Weights of a small GPT-style language model, trained from scratch on English Wikipedia: RMSNorm before each block.
Each number is 50 + 15 x the weight over its row's rms, rounded and kept within 0 to 99. Layers, rows and columns count from 0. The size before them is the row's rms in percent of the matrix's.

# layer 3 MLP up, 1024x384, rms 0.0383, rows 705-753, columns 336-383
104:54 53 19 46 62 62 56 50 63 34 59 45 72 33 64 81 57 33 43 30 58 48 58 29 45 56 40 38 59 72 40 25 37 65 42 35 47 40 32 48 77 21 28 46 65 55 28 57
098:48 55 54 63 46 59 48 66 45 66 15 73 51 35 55 70 63 39 76 29 61 36 37 47 65 63 35 43 43 38 41 63 66 32 53 47 31 47 67 33 55 39 89 46 53 51 64 53
102:58 51 46 58 69 21 47 40 53 42 43 42 38 55 81 35 34 81 29 54 57 42 44 78 63 50 52 62 41 34 60 70 35 74 34 43 87 59 76 68 38 39 65 47 56 41 61 64
104:58 19 85 46 78 66 51 49 29 50 37 43 19 69 45 56 29 59 39 33 54 52 32 48 46 52 60 70 60 42 58 45 70 27 55 49 16 58 55 64 67 56 56 27 69 45 64 49
099:32 24 47 21 35 63 41 40 40 46 59 37 82 74 25 56 71 83 51 66 36 28 45 67 57 36 40 55 66 53 67 55 24 35 52 50 32 29 72 58 45 20 38 55 31 50 52 63
098:50 28 68 60 74 70 23 58 44 28 66 39 51 57 70 47 50 65 55 68 66 67 50 52 66 62 54 32 33 50 33 43 68 80 66 45 32 61 40 79 48 69 53 45 69 59 20 41
098:43 42 37 55 69 48 53 66 39 71 46 53 22 60 65 52 45 59 45 64 40 51 57 47 66 66 53 29 24 53 64 61 70 37 38 36 66 46 38 37 41 63 43 61 43 58 42 81
098:30 52 35 71 50 56 61 51 60 51 50 66 38 51 46 38 75 17 55 58 41 66 29 55 53 54 39 50 44 40 72 47 50 21 41 57 54 40 24 56 37 46 57 55 44 33 53 62
095:34 44 27 45 41 48 77 80 32 35 65 31 48 74 65 66 60 55 75 52 45 86 35 73 53 24 59 69 48 59 64 71 48 54 56 48 70 60 14 37 37 44 34 52 52 62 36 33
102:49 72 74 58 67 63 67 75 25 61 53 56 68 51 76 66 52 35 68 67 38 34 59 56 82 44 67 62 49 47 55 24 57 59 39 69 35 37 54 25 62 39 56 52 62 28 32 75
095:48 73 45 35 50 54 54 44 39 18 64 46 58 35 40 51 50 66 44 52 67 49 41 60 58 35 32 38 52 55 71 47 50 48 44 44 28 58 20 66 63 61 60 16 31 12 42 50
101:59 31 69 38 72 32 35 54 51 35 44 88 72 51 69 50 61 69 58 44 74 42 48 73 55 51 31 40 69 53 38 64 66 54 43 22 84 75 68 47 34 61 33 69 53 47 85 52
097:63 46 63 58 55 52 49 43 50 72 47 60 46 29 39 45 63 59 55 42 66 71 65 45 55 32 53 68 43 44 49 50 55 43 31 61 39 45 54 28 73 75 59 59 64 55 49 44
105:41 32 85 58 42 62 49 66 50 56 25 62 65 55 25 45 38 81 23 37 26 39 57 53 55 56 78 29 48 39 27 45 42 40 15 61 42 57 51 40 61 80 30 24 56 47 54 60
101:56 40 46 80 45 75 59 41 56 35 47 51 38 63 42 38 80 57 49 45 48 50 32 49 66 49 55 30 73 31 55 08 53 46 26 51 58 53 56 47 68 21 21 62 51 49 56 89
095:67 33 44 32 76 51 52 62 39 42 66 67 37 39 73 82 45 31 66 71 48 52 45 66 42 41 59 27 46 49 81 45 48 47 15 69 15 51 66 58 55 34 43 33 50 70 71 27
099:46 68 60 36 66 49 25 66 79 50 41 16 30 66 48 65 28 29 41 67 48 31 54 69 53 54 33 47 43 54 22 29 52 54 37 72 42 50 47 44 36 53 38 48 27 45 30 44
098:84 61 42 54 38 37 40 64 33 41 47 64 75 57 49 40 43 33 53 11 50 26 37 42 38 63 46 47 37 70 48 80 57 59 53 30 38 58 62 76 53 56 48 24 47 57 64 52
092:40 40 62 68 38 42 36 67 54 51 71 44 44 68 56 27 85 32 47 73 36 69 39 37 60 52 41 53 57 13 57 74 29 72 37 35 61 37 26 49 62 55 66 31 53 81 35 63
096:39 36 37 73 50 44 37 48 56 46 41 23 59 27 68 74 66 71 65 40 51 15 49 84 47 21 36 24 54 69 54 29 53 04 67 59 65 27 66 47 65 31 67 33 33 44 52 39
098:32 65 46 43 76 63 37 31 56 32 64 69 39 61 74 30 61 74 46 72 37 58 54 43 08 55 24 68 45 56 75 50 30 30 46 56 57 71 29 43 99 10 58 52 52 51 55 43
098:31 43 36 46 57 54 52 54 54 42 21 57 60 73 38 45 49 31 64 28 60 42 48 45 43 47 45 78 86 54 43 78 33 50 57 68 85 49 47 49 59 25 54 46 69 70 53 35
099:57 26 54 62 56 52 76 46 47 43 51 78 62 52 74 41 50 29 23 45 38 40 53 48 48 32 48 49 35 54 56 50 24 29 46 53 37 32 66 66 51 49 48 64 74 72 44 20
096:53 73 52 44 20 62 54 28 67 44 50 90 84 69 27 63 86 36 72 29 63 64 56 40 38 73 63 54 53 52 44 71 48 51 43 17 69 52 44 68 47 51 56 21 43 54 50 51
105:48 24 56 65 88 44 59 48 58 32 75 76 48 47 52 36 49 56 15 46 30 38 36 63 55 41 35 54 70 34 73 33 80 50 38 49 47 56 32 41 31 40 75 29 60 40 84 64
098:73 78 48 56 68 65 43 50 57 38 58 77 55 39 67 84 46 72 26 31 67 59 52 39 25 50 65 47 30 65 39 64 68 44 49 25 63 67 63 52 40 42 39 28 19 68 52 62
100:41 51 09 58 53 69 43 45 27 51 70 55 18 18 45 57 61 69 07 23 27 39 62 43 36 87 66 68 52 51 31 66 51 66 46 52 52 72 55 37 43 62 34 62 40 39 63 61
099:39 34 48 55 45 63 50 66 46 46 50 52 58 47 27 53 57 43 50 68 57 52 76 63 27 44 56 62 55 29 46 38 45 62 44 20 52 71 28 55 58 44 47 43 68 56 50 60
100:33 63 33 34 20 56 51 73 57 46 50 64 41 37 43 54 28 67 30 73 54 55 43 38 62 30 57 34 52 69 51 48 37 20 42 55 61 41 32 37 43 72 46 42 68 39 67 54
105:46 81 66 52 57 74 49 71 63 40 53 37 58 44 85 28 36 61 45 55 53 57 24 46 41 87 63 82 47 52 57 34 63 00 09 64 40 36 50 33 38 59 65 41 41 35 72 24
097:45 52 52 55 54 40 60 75 73 48 73 86 40 45 54 69 68 58 48 39 20 38 42 41 53 25 52 43 41 74 29 46 53 38 66 34 52 59 53 66 26 66 34 53 62 73 57 79
095:39 66 70 64 59 51 59 55 41 82 82 55 66 45 43 32 38 41 94 55 59 54 35 68 38 44 74 58 42 18 60 48 60 74 48 46 51 38 54 65 06 58 63 36 52 35 55 32
099:58 44 52 49 56 33 46 72 41 34 52 64 47 41 46 37 62 74 70 54 31 60 41 58 84 20 50 52 74 59 49 61 45 45 48 40 33 65 45 46 73 73 41 30 55 70 49 50
102:51 79 24 36 63 07 32 56 31 65 66 52 27 71 47 40 36 59 32 29 67 61 39 80 37 73 55 57 45 39 66 28 60 45 41 58 44 58 55 48 48 45 47 40 48 44 92 64
102:35 21 35 46 84 50 54 25 63 71 36 46 58 66 48 56 66 32 47 17 61 62 56 38 64 38 64 47 66 37 42 63 44 55 44 42 45 49 32 37 52 43 26 76 81 45 34 64
101:36 44 17 54 59 49 52 57 32 85 68 31 50 49 57 42 24 65 36 64 34 37 50 63 40 46 28 03 41 93 65 24 62 50 29 61 44 49 45 59 36 65 54 27 79 45 73 44
105:20 65 81 34 16 25 39 17 65 44 55 53 69 66 80 57 63 67 41 42 34 62 51 50 57 75 53 48 57 61 28 36 52 55 53 24 56 77 35 25 56 41 51 35 40 32 34 64
103:53 42 65 40 44 57 38 30 47 39 49 71 68 46 51 63 57 50 71 35 57 37 46 45 25 76 77 41 56 76 29 41 60 56 64 58 44 74 63 37 43 69 70 53 41 72 89 57
100:35 50 81 28 38 09 49 57 52 47 55 45 61 48 37 25 71 40 57 35 43 59 63 26 44 52 67 61 70 51 22 43 59 62 38 59 67 62 60 42 36 55 56 68 62 43 45 56
107:83 56 48 53 56 55 30 65 72 73 71 54 57 73 44 26 77 50 44 45 46 53 60 28 33 65 39 45 20 35 75 66 54 72 29 64 63 40 59 58 49 62 25 58 43 59 76 39
097:83 42 78 59 57 50 52 58 82 37 40 31 74 51 39 83 70 41 70 58 36 68 40 62 59 34 49 65 47 59 44 39 48 37 76 47 60 59 52 52 23 47 25 31 72 68 46 45
102:44 24 55 35 39 66 73 33 47 40 65 67 55 29 31 51 42 20 73 48 42 38 29 44 20 31 29 63 37 45 65 52 58 43 55 71 61 35 72 24 37 55 63 46 38 39 53 59
104:48 62 42 52 45 58 57 54 39 43 27 54 70 67 18 59 30 85 57 73 50 27 63 57 45 40 79 44 55 69 38 65 60 40 35 61 53 52 49 57 51 67 59 63 52 60 67 55
106:42 62 90 16 37 53 37 48 70 74 59 57 52 28 57 72 38 64 42 49 29 33 36 71 46 31 27 33 95 45 37 46 45 78 46 43 58 52 64 45 64 54 44 38 62 37 63 43
099:39 66 83 66 59 61 63 48 36 48 31 62 67 46 29 42 47 40 74 38 64 68 77 53 51 39 29 78 17 56 47 41 30 64 39 53 28 72 54 84 53 44 38 66 63 53 51 29
100:49 76 45 64 53 73 30 29 40 39 52 42 30 48 65 66 47 45 72 67 54 82 36 58 49 54 39 49 66 26 45 46 65 55 60 41 51 32 57 39 33 47 42 55 38 30 63 45
105:40 46 48 55 59 66 52 12 40 64 24 40 73 37 46 46 57 17 40 62 43 32 53 57 51 12 40 68 24 54 50 50 62 57 19 58 54 21 55 28 80 44 67 20 69 67 60 57
095:67 47 83 49 19 49 45 34 40 20 53 46 38 27 21 32 56 83 41 45 41 61 78 49 53 68 54 46 62 52 45 34 45 40 42 65 51 50 46 49 58 48 50 61 64 60 59 47
103:45 66 70 37 87 57 51 62 30 42 81 15 31 74 41 59 63 75 46 26 50 58 49 30 74 58 39 18 40 50 54 29 50 63 47 85 48 43 25 75 42 26 69 38 54 38 43 44
# layer 3 MLP down (transposed), 1024x384, rms 0.0503, rows 705-752, columns 336-383
100:46 21 41 49 49 41 61 51 63 32 27 49 51 56 49 56 36 38 58 51 64 66 44 37 53 30 43 47 72 36 60 57 63 36 43 27 56 57 52 33 51 41 67 49 40 56 60 42
096:57 58 54 20 46 61 41 40 34 43 39 35 68 35 52 64 34 39 50 70 71 99 48 36 64 24 44 52 53 55 32 57 46 59 52 41 50 49 55 44 73 88 29 50 51 30 56 82
102:51 40 30 58 34 40 48 36 52 66 52 64 31 48 52 49 44 65 76 51 50 54 52 65 31 34 48 29 49 55 47 49 29 41 64 48 47 66 76 44 69 37 42 58 23 29 50 67
106:32 42 45 64 60 50 76 21 37 53 39 33 57 58 41 44 32 56 35 36 77 51 29 55 44 54 59 51 58 74 48 56 55 62 53 27 37 55 41 53 31 37 28 14 49 57 84 64
102:60 62 51 64 57 59 26 37 49 57 38 51 68 54 88 53 72 64 67 56 63 90 43 37 75 92 57 61 50 39 32 64 88 63 44 64 31 56 55 40 31 52 32 67 42 33 41 56
101:64 70 36 60 13 58 56 59 48 46 41 54 19 40 45 61 51 47 35 78 49 44 38 82 48 57 51 14 52 47 31 85 87 48 34 58 64 56 29 33 43 39 45 39 27 12 50 35
100:52 71 29 58 49 39 68 47 26 35 34 52 53 57 31 48 45 66 59 83 64 50 59 64 35 24 88 34 74 63 36 69 66 37 57 52 59 40 62 49 57 49 42 37 50 59 34 62
098:26 28 41 50 49 44 52 22 47 59 49 47 51 66 67 19 76 38 56 52 29 41 42 69 59 84 58 56 42 28 41 34 56 63 65 32 72 19 48 60 50 65 53 29 43 55 55 63
097:35 35 44 51 76 41 58 71 63 59 45 50 64 41 57 51 47 77 79 52 71 46 53 48 55 70 56 53 69 25 38 55 58 64 57 54 76 49 48 45 55 59 53 63 38 37 39 33
101:24 35 55 44 45 55 30 46 48 00 32 52 28 46 62 58 40 67 56 21 62 92 86 64 53 50 50 34 81 82 56 56 38 32 48 58 45 15 36 47 34 32 76 39 51 60 32 30
100:73 58 52 52 64 52 60 64 47 53 61 53 64 36 31 39 38 44 48 56 48 66 14 64 30 69 29 28 49 31 46 51 24 65 56 38 38 48 39 36 56 38 56 48 52 37 66 48
097:40 80 18 40 52 38 49 54 84 56 62 44 61 78 35 22 43 17 70 77 31 78 82 37 42 52 55 66 61 47 53 51 28 58 64 60 58 45 65 88 32 23 46 43 33 34 49 50
098:37 40 77 41 66 31 47 68 78 65 36 33 41 63 54 58 35 50 57 86 40 65 35 52 74 52 51 37 80 60 18 46 88 27 48 27 49 42 14 53 36 63 48 36 27 39 79 44
103:52 65 45 53 72 68 44 61 66 61 75 57 05 67 45 42 33 45 64 69 54 43 58 53 51 52 54 62 59 28 50 31 51 10 57 64 53 47 64 58 34 39 47 22 63 55 17 64
099:51 36 16 37 41 43 23 50 25 50 52 57 45 17 61 29 43 47 61 47 31 42 55 54 46 58 34 51 44 52 71 44 44 24 57 86 53 69 65 75 50 60 43 65 51 51 35 80
100:48 50 72 57 36 21 44 46 39 49 44 53 63 30 82 33 65 58 60 61 31 52 40 60 41 61 59 45 59 61 55 64 22 43 25 59 53 46 48 42 18 34 65 85 37 44 66 49
101:22 54 52 46 73 52 63 72 52 42 44 50 42 50 59 29 30 46 51 17 47 75 44 59 49 52 35 44 36 56 30 32 64 49 40 60 55 62 67 44 52 59 51 18 53 15 26 44
097:66 31 62 71 37 68 30 59 47 50 46 46 74 42 52 58 62 32 40 42 44 65 47 53 67 79 44 55 42 34 43 33 59 45 85 56 51 58 63 37 14 35 45 30 70 92 62 29
095:48 32 65 33 74 40 36 65 39 67 64 15 53 63 35 51 47 80 44 62 62 42 67 46 58 38 53 59 43 42 47 43 46 36 67 31 47 61 26 69 54 65 62 63 57 55 47 23
097:45 54 38 24 36 46 77 48 34 70 49 57 49 51 35 45 40 53 68 43 47 58 49 50 66 55 40 34 39 29 55 45 11 70 63 79 46 61 53 37 30 50 38 55 64 33 40 48
103:45 33 42 48 56 52 38 45 43 87 37 45 92 30 26 54 63 49 58 32 67 55 47 75 49 45 36 74 22 36 40 50 54 57 02 75 63 49 54 56 60 87 70 47 64 27 60 43
100:69 59 41 44 40 45 42 43 69 42 32 67 40 59 63 39 71 62 43 43 38 61 39 74 65 71 68 47 89 42 60 30 58 29 21 50 40 54 43 50 41 21 53 52 82 52 31 42
101:63 51 34 40 32 76 14 46 36 60 64 57 18 22 41 62 41 78 52 50 40 83 44 39 38 21 49 63 53 48 49 58 39 54 43 36 52 69 68 32 43 54 29 66 53 28 37 48
098:43 69 36 26 65 56 34 71 70 51 80 39 47 34 38 32 40 42 55 66 77 59 57 44 45 45 35 51 27 45 42 40 62 94 54 48 51 57 44 70 21 50 39 36 26 75 40 55
104:51 27 35 40 40 56 69 34 46 49 53 21 47 28 63 40 45 61 45 70 33 47 42 47 44 55 62 23 48 46 53 68 43 28 43 64 80 75 50 60 53 38 49 57 54 34 45 50
096:63 52 66 48 56 56 34 43 44 31 77 43 38 49 56 42 64 74 58 59 66 71 93 21 39 67 42 46 30 56 61 56 53 64 63 50 44 47 34 51 45 42 72 52 62 62 52 26
101:35 67 05 41 51 56 50 73 46 46 47 19 35 67 47 46 50 45 54 45 52 57 52 59 43 63 37 39 71 64 72 54 73 33 39 17 72 51 52 55 53 69 52 42 49 56 57 32
103:33 64 57 56 55 54 37 55 76 66 26 00 48 51 59 52 53 47 64 45 51 35 28 53 49 61 65 42 39 67 55 53 58 59 54 34 32 42 54 65 52 21 50 64 38 56 63 56
100:50 34 19 59 53 51 47 59 59 36 70 47 79 60 53 63 71 52 44 66 63 66 37 57 50 54 18 82 46 42 45 72 69 63 50 21 72 68 35 72 69 42 75 68 52 31 39 51
106:46 56 56 52 53 49 31 72 41 88 81 41 55 56 74 53 46 53 69 63 65 41 51 41 53 66 54 55 83 58 52 54 31 58 60 61 38 27 52 61 33 68 34 53 57 46 24 35
100:51 67 54 33 75 54 41 76 68 29 51 44 40 33 70 52 57 62 71 56 48 19 71 40 40 17 71 18 62 37 63 32 30 57 59 35 62 44 54 52 34 29 49 39 31 42 64 49
094:66 69 50 38 28 63 36 36 66 22 45 84 37 42 59 53 59 19 66 45 53 54 54 47 27 44 47 52 41 74 58 63 52 44 54 51 57 40 37 64 44 44 34 60 50 78 29 63
103:48 54 29 32 36 44 63 54 76 72 52 46 50 55 51 32 52 52 37 40 60 54 27 60 43 30 30 56 52 82 24 54 53 73 29 80 28 23 78 75 86 31 35 73 60 45 29 50
102:61 50 71 48 74 45 38 63 46 90 27 42 77 62 50 53 67 43 73 51 43 72 43 46 58 61 32 28 47 47 53 64 56 41 56 57 55 56 00 28 65 38 38 62 38 61 66 51
102:71 34 41 79 36 69 59 73 60 58 40 47 50 62 52 72 58 34 40 62 50 52 62 37 59 55 55 49 35 58 82 66 57 61 25 35 58 59 22 31 65 42 54 68 69 75 61 70
103:57 87 47 45 49 33 38 20 63 50 66 45 48 63 41 50 45 49 54 03 30 61 55 62 33 42 30 42 47 68 61 84 25 58 44 31 44 43 56 50 38 33 37 64 41 52 49 48
102:36 46 58 37 43 43 44 66 55 33 30 44 45 58 74 49 62 81 51 56 52 69 48 51 28 51 38 46 61 50 53 73 58 46 46 55 36 85 34 28 68 50 69 31 96 60 18 59
100:64 58 50 19 49 42 69 62 61 51 44 46 67 35 29 70 40 33 63 42 75 46 30 62 60 58 59 48 63 67 54 39 51 48 24 32 22 74 39 45 70 54 42 69 41 63 71 75
098:12 37 58 57 52 45 48 66 29 62 33 55 52 57 48 44 44 41 50 52 33 36 58 63 37 34 43 68 36 58 49 45 36 51 66 76 56 80 60 43 60 57 64 69 35 45 64 56
097:43 50 33 40 59 47 52 42 54 48 68 38 39 57 22 58 55 45 49 64 63 50 60 71 54 61 58 32 44 50 26 69 47 61 62 26 37 54 59 46 20 35 45 35 44 49 38 39
090:66 49 39 47 69 64 48 39 48 48 47 49 32 62 38 28 51 75 39 53 54 79 46 51 55 52 47 41 25 49 52 49 33 47 42 46 44 56 57 72 57 58 53 52 66 45 58 23
104:38 34 64 53 55 68 49 17 16 45 57 78 92 75 47 68 62 26 47 43 44 27 70 52 50 54 45 64 60 57 35 53 47 83 52 34 52 70 42 43 42 51 65 80 19 29 31 54
107:23 45 23 31 43 22 36 59 47 27 23 61 50 49 18 51 27 73 57 58 71 57 51 37 35 48 21 51 61 49 60 43 57 52 67 74 56 78 48 73 53 60 72 59 29 37 50 51
105:33 65 57 61 41 00 51 42 28 58 47 77 65 28 54 47 46 63 68 51 33 22 43 69 60 36 47 59 32 50 26 63 42 57 30 67 68 36 79 64 40 23 41 62 60 38 51 55
098:50 38 36 38 60 44 47 43 54 60 66 54 23 43 74 36 22 78 17 37 19 62 45 37 57 53 57 54 79 62 46 56 50 63 72 64 67 24 56 56 59 63 44 43 37 56 52 35
103:37 64 58 37 43 58 70 44 43 42 56 62 47 62 39 63 29 41 41 74 60 64 32 56 49 21 33 44 36 61 46 42 54 56 24 58 40 69 41 56 47 49 43 63 64 49 45 35
102:49 50 46 38 48 57 59 40 48 49 51 23 45 42 53 40 77 63 69 73 84 46 73 64 52 84 41 53 33 42 40 34 57 31 66 45 32 32 44 42 46 42 70 74 25 50 56 33
096:54 36 57 44 61 26 56 63 36 64 28 49 29 42 58 53 68 36 49 51 48 09 25 49 39 57 62 34 62 73 64 57 52 62 47 29 62 62 59 51 53 43 74 38 51 61 66 51
# layer 3 MLP gate, 1024x384, rms 0.038, rows 706-753, columns 336-383
095:35 78 30 74 40 46 57 40 61 48 36 48 61 57 47 44 48 85 41 38 42 63 54 69 52 61 73 34 36 53 31 49 45 83 33 44 93 52 67 32 48 59 78 69 42 80 48 41
101:44 31 74 27 65 54 93 60 45 33 50 25 42 39 62 75 63 12 66 59 39 40 52 57 11 56 54 47 23 48 58 57 44 42 48 52 23 24 59 71 55 81 55 32 55 49 72 52
104:44 62 70 70 48 57 85 60 44 58 40 25 40 51 61 38 38 69 50 41 42 59 17 36 31 39 44 50 39 60 25 57 64 59 58 66 47 57 68 81 58 42 50 46 62 24 60 51
100:67 58 41 50 54 18 35 39 53 70 25 51 18 30 53 55 77 63 44 56 49 54 23 50 61 52 70 68 46 59 32 62 38 45 54 40 52 76 58 46 49 39 36 35 75 46 35 65
103:47 47 63 60 55 36 65 48 66 44 49 39 28 68 54 52 42 32 47 43 56 42 20 64 34 45 68 08 53 80 51 57 38 55 32 73 43 27 46 49 20 46 89 34 55 34 50 36
095:54 54 00 70 52 44 42 41 26 37 09 55 24 42 59 47 60 65 54 47 56 70 41 36 65 47 58 56 46 47 66 39 71 43 52 25 60 37 61 55 65 44 27 52 52 56 29 48
096:56 56 65 55 55 71 64 20 49 42 70 68 34 53 71 37 47 39 48 62 63 40 44 42 59 35 24 56 50 59 62 47 58 69 33 48 60 62 43 52 50 50 36 62 67 37 45 55
090:41 58 62 40 52 41 47 30 51 57 60 51 26 56 34 57 62 46 54 54 36 41 32 46 41 62 55 88 26 55 46 33 60 36 46 40 33 55 59 57 41 57 53 30 72 52 55 54
110:31 28 76 58 59 41 77 41 48 41 41 18 59 76 62 60 48 43 20 51 85 70 58 73 41 49 65 53 48 27 63 40 61 21 52 87 52 44 44 45 54 52 07 46 38 60 47 47
095:58 25 70 76 69 37 29 64 83 48 49 34 52 42 44 46 45 53 62 53 46 64 46 33 49 67 35 23 46 16 48 53 66 69 47 69 23 15 49 36 42 51 33 48 43 80 65 36
095:44 36 46 51 65 66 47 49 27 62 61 64 40 57 66 74 75 54 25 45 57 85 53 52 43 64 13 63 87 35 43 64 40 53 68 66 43 48 51 54 49 21 28 51 57 60 46 13
100:21 40 23 45 33 23 55 45 18 36 39 44 36 21 61 47 47 49 34 48 32 40 37 45 42 43 35 96 22 60 35 17 58 55 38 44 32 60 63 48 50 35 66 56 52 71 18 27
099:36 51 49 74 62 48 75 52 42 39 61 65 39 45 41 41 28 53 66 56 62 22 24 51 67 42 59 51 36 45 51 43 49 24 31 61 63 36 56 20 37 64 51 55 43 50 34 45
099:56 60 38 35 51 51 58 34 42 69 51 59 66 46 30 69 45 51 53 81 20 51 45 33 43 72 69 60 24 66 48 66 41 51 48 49 44 63 32 57 50 53 57 35 50 29 50 41
096:75 64 60 33 60 68 48 65 65 63 54 49 33 55 38 56 46 36 57 70 60 58 49 69 77 52 47 71 71 56 57 51 34 37 55 69 44 82 54 47 60 63 32 24 49 76 42 67
094:47 54 49 68 63 44 45 53 36 49 54 43 45 35 35 56 77 61 58 61 70 74 46 76 69 50 52 28 35 66 61 69 49 58 41 55 38 29 64 46 44 48 64 78 65 58 68 40
102:65 28 73 48 34 26 44 68 53 74 41 40 59 77 61 45 56 56 35 43 60 04 62 35 62 44 53 73 49 44 50 44 50 60 40 80 38 67 61 71 54 50 56 60 43 39 49 41
090:34 73 41 49 48 49 27 30 44 53 51 60 22 64 34 56 65 68 41 63 27 48 52 75 53 74 51 47 47 27 64 18 73 66 48 32 52 48 43 37 60 55 51 04 94 84 49 70
099:49 37 62 56 61 45 42 77 19 60 45 29 45 59 59 58 60 50 60 34 51 41 48 32 58 18 43 39 53 42 43 36 45 49 46 65 89 49 49 68 41 55 50 38 53 49 49 34
098:25 60 46 44 39 77 54 64 43 46 41 34 52 56 56 31 44 47 74 83 60 44 20 51 65 68 51 32 44 35 43 65 30 59 50 39 58 64 42 66 40 48 49 52 46 50 36 64
102:32 64 17 52 52 25 54 58 32 77 56 54 56 64 60 38 69 34 51 52 77 26 82 33 43 25 68 50 40 50 62 65 28 26 48 39 59 38 59 32 68 49 70 53 53 35 38 66
099:46 57 31 10 51 49 46 57 75 39 60 55 68 54 59 61 55 58 49 58 61 53 40 37 49 59 73 50 48 50 47 61 41 56 77 42 69 49 28 35 48 45 59 44 51 63 44 73
101:32 50 45 51 46 65 58 42 39 53 75 43 59 47 68 60 47 53 44 34 33 36 57 55 33 53 31 71 25 58 46 52 48 69 51 66 52 22 35 44 58 28 48 70 38 32 35 48
103:44 56 35 57 72 38 67 28 62 47 41 35 37 62 41 50 36 44 82 42 66 73 71 75 45 33 64 48 33 63 48 72 52 57 55 38 57 40 57 49 31 69 59 39 73 80 38 65
100:64 60 57 53 43 55 60 62 39 51 50 29 41 66 25 46 27 45 29 63 66 66 45 64 40 70 67 67 38 41 02 57 43 65 28 46 70 55 53 53 54 41 55 40 66 32 20 48
097:42 40 70 39 54 47 50 38 28 61 62 43 26 53 49 63 44 40 52 53 39 47 55 46 27 66 64 50 63 39 61 56 52 31 67 29 27 50 42 27 44 37 51 49 38 95 32 67
097:60 39 68 61 68 39 48 20 46 33 55 90 35 40 50 76 30 62 39 55 35 54 43 48 59 41 44 50 34 45 46 56 52 58 45 43 57 61 48 45 68 72 66 65 61 31 56 66
095:38 51 15 53 57 45 54 53 60 40 39 58 88 58 49 67 47 36 54 76 63 45 62 25 63 59 61 65 82 57 28 72 62 75 52 30 42 62 36 69 42 39 67 45 41 45 45 50
103:42 38 59 26 62 41 71 41 34 40 36 53 30 69 48 74 66 61 60 60 57 56 69 29 24 69 49 47 66 58 25 52 64 60 52 80 68 44 54 48 47 50 34 71 39 55 31 76
100:44 65 81 82 45 34 25 39 39 89 35 58 58 30 66 64 45 47 53 46 54 47 64 77 33 75 46 73 51 59 71 59 54 72 62 53 50 57 44 35 23 55 38 50 44 59 53 36
095:51 65 57 48 58 44 77 49 54 70 30 47 65 51 77 58 48 24 47 17 21 43 28 39 43 67 52 67 34 47 58 55 51 74 22 62 39 49 62 41 43 33 58 46 51 61 39 65
099:35 47 44 69 66 39 56 25 63 55 29 67 34 42 36 42 68 41 54 53 34 30 51 41 59 51 35 80 43 66 55 65 47 56 50 61 54 29 50 52 54 65 44 82 70 33 51 46
101:28 53 46 53 31 26 66 40 47 52 52 44 63 33 26 51 33 22 82 51 63 21 47 44 39 53 75 41 56 54 53 48 44 42 66 72 46 28 79 41 32 57 33 45 40 36 34 32
105:15 40 42 38 27 49 44 33 85 24 46 49 29 46 30 64 58 53 47 44 50 33 50 30 55 46 57 30 52 55 40 68 51 74 52 36 58 22 35 62 42 68 38 65 63 64 35 69
102:43 53 51 52 35 61 28 60 45 50 42 34 37 25 35 67 32 24 56 40 52 58 49 66 46 47 44 50 54 29 57 39 46 34 38 64 65 58 41 54 76 61 51 75 52 62 58 52
105:62 55 67 43 70 47 62 48 69 35 25 64 54 59 71 66 60 41 37 27 39 32 49 53 40 45 50 53 40 42 68 35 65 64 40 40 19 59 51 49 32 57 45 49 55 47 43 19
101:60 66 66 76 24 27 52 60 49 53 40 84 70 53 48 69 56 60 48 61 25 60 18 46 73 16 38 32 22 64 57 40 64 31 39 33 70 56 47 44 44 54 59 65 52 66 55 37
096:44 40 58 50 70 51 46 59 19 46 68 49 32 39 76 35 48 52 48 34 22 39 51 59 45 66 39 87 49 59 39 49 67 70 61 57 46 31 61 63 50 14 32 52 39 60 47 51
104:65 30 30 49 54 42 50 45 24 56 54 29 24 51 26 67 62 41 72 49 70 08 64 57 15 61 31 49 35 71 43 46 61 54 42 32 61 45 57 68 33 50 60 31 50 29 65 33
097:48 68 28 65 07 57 53 51 49 21 54 53 81 32 64 79 47 38 23 33 48 51 29 83 36 39 43 46 50 60 63 37 53 52 65 52 38 45 50 50 37 42 37 43 88 61 66 55
101:11 59 66 43 43 38 64 87 61 42 35 43 63 45 42 21 38 50 44 35 52 64 49 70 37 63 57 55 34 69 73 52 41 40 42 82 78 31 67 54 51 46 45 27 45 59 42 61
107:42 38 28 43 52 29 72 59 63 37 21 47 51 54 56 84 57 33 50 34 67 44 61 62 46 27 57 65 61 52 75 67 47 50 54 54 70 41 22 76 39 64 43 40 32 42 45 51
100:55 37 65 18 35 38 60 28 44 34 64 37 47 52 58 61 42 49 60 55 64 56 18 43 17 59 30 45 58 44 54 54 40 50 38 61 41 67 32 53 52 57 48 52 48 62 52 27
099:91 26 53 35 59 38 56 39 35 57 51 41 62 68 47 28 65 52 50 54 61 62 28 39 82 50 43 76 54 64 94 35 46 47 32 33 54 53 66 53 65 48 49 57 23 44 43 57
098:51 42 45 63 65 62 69 38 34 58 48 65 38 41 57 43 65 59 57 35 42 68 55 62 61 53 38 40 31 33 56 62 47 53 38 55 71 54 79 31 38 53 63 48 62 55 51 30
103:38 45 73 37 73 70 45 64 64 66 47 33 70 52 41 73 37 54 45 55 64 50 33 61 60 40 51 70 43 83 36 52 66 55 46 37 17 48 42 49 56 51 69 76 40 34 59 51
096:17 54 49 52 40 40 37 63 49 60 29 26 47 42 50 48 62 58 48 36 76 42 45 41 36 42 43 65 54 26 49 57 50 42 60 62 44 55 58 19 55 51 62 51 53 31 55 57
099:36 31 54 50 80 48 74 42 52 79 68 34 53 50 74 66 33 36 42 42 55 39 39 75 61 59 31 18 36 77 28 45 43 59 62 43 60 37 78 50 59 39 54 50 61 52 41 38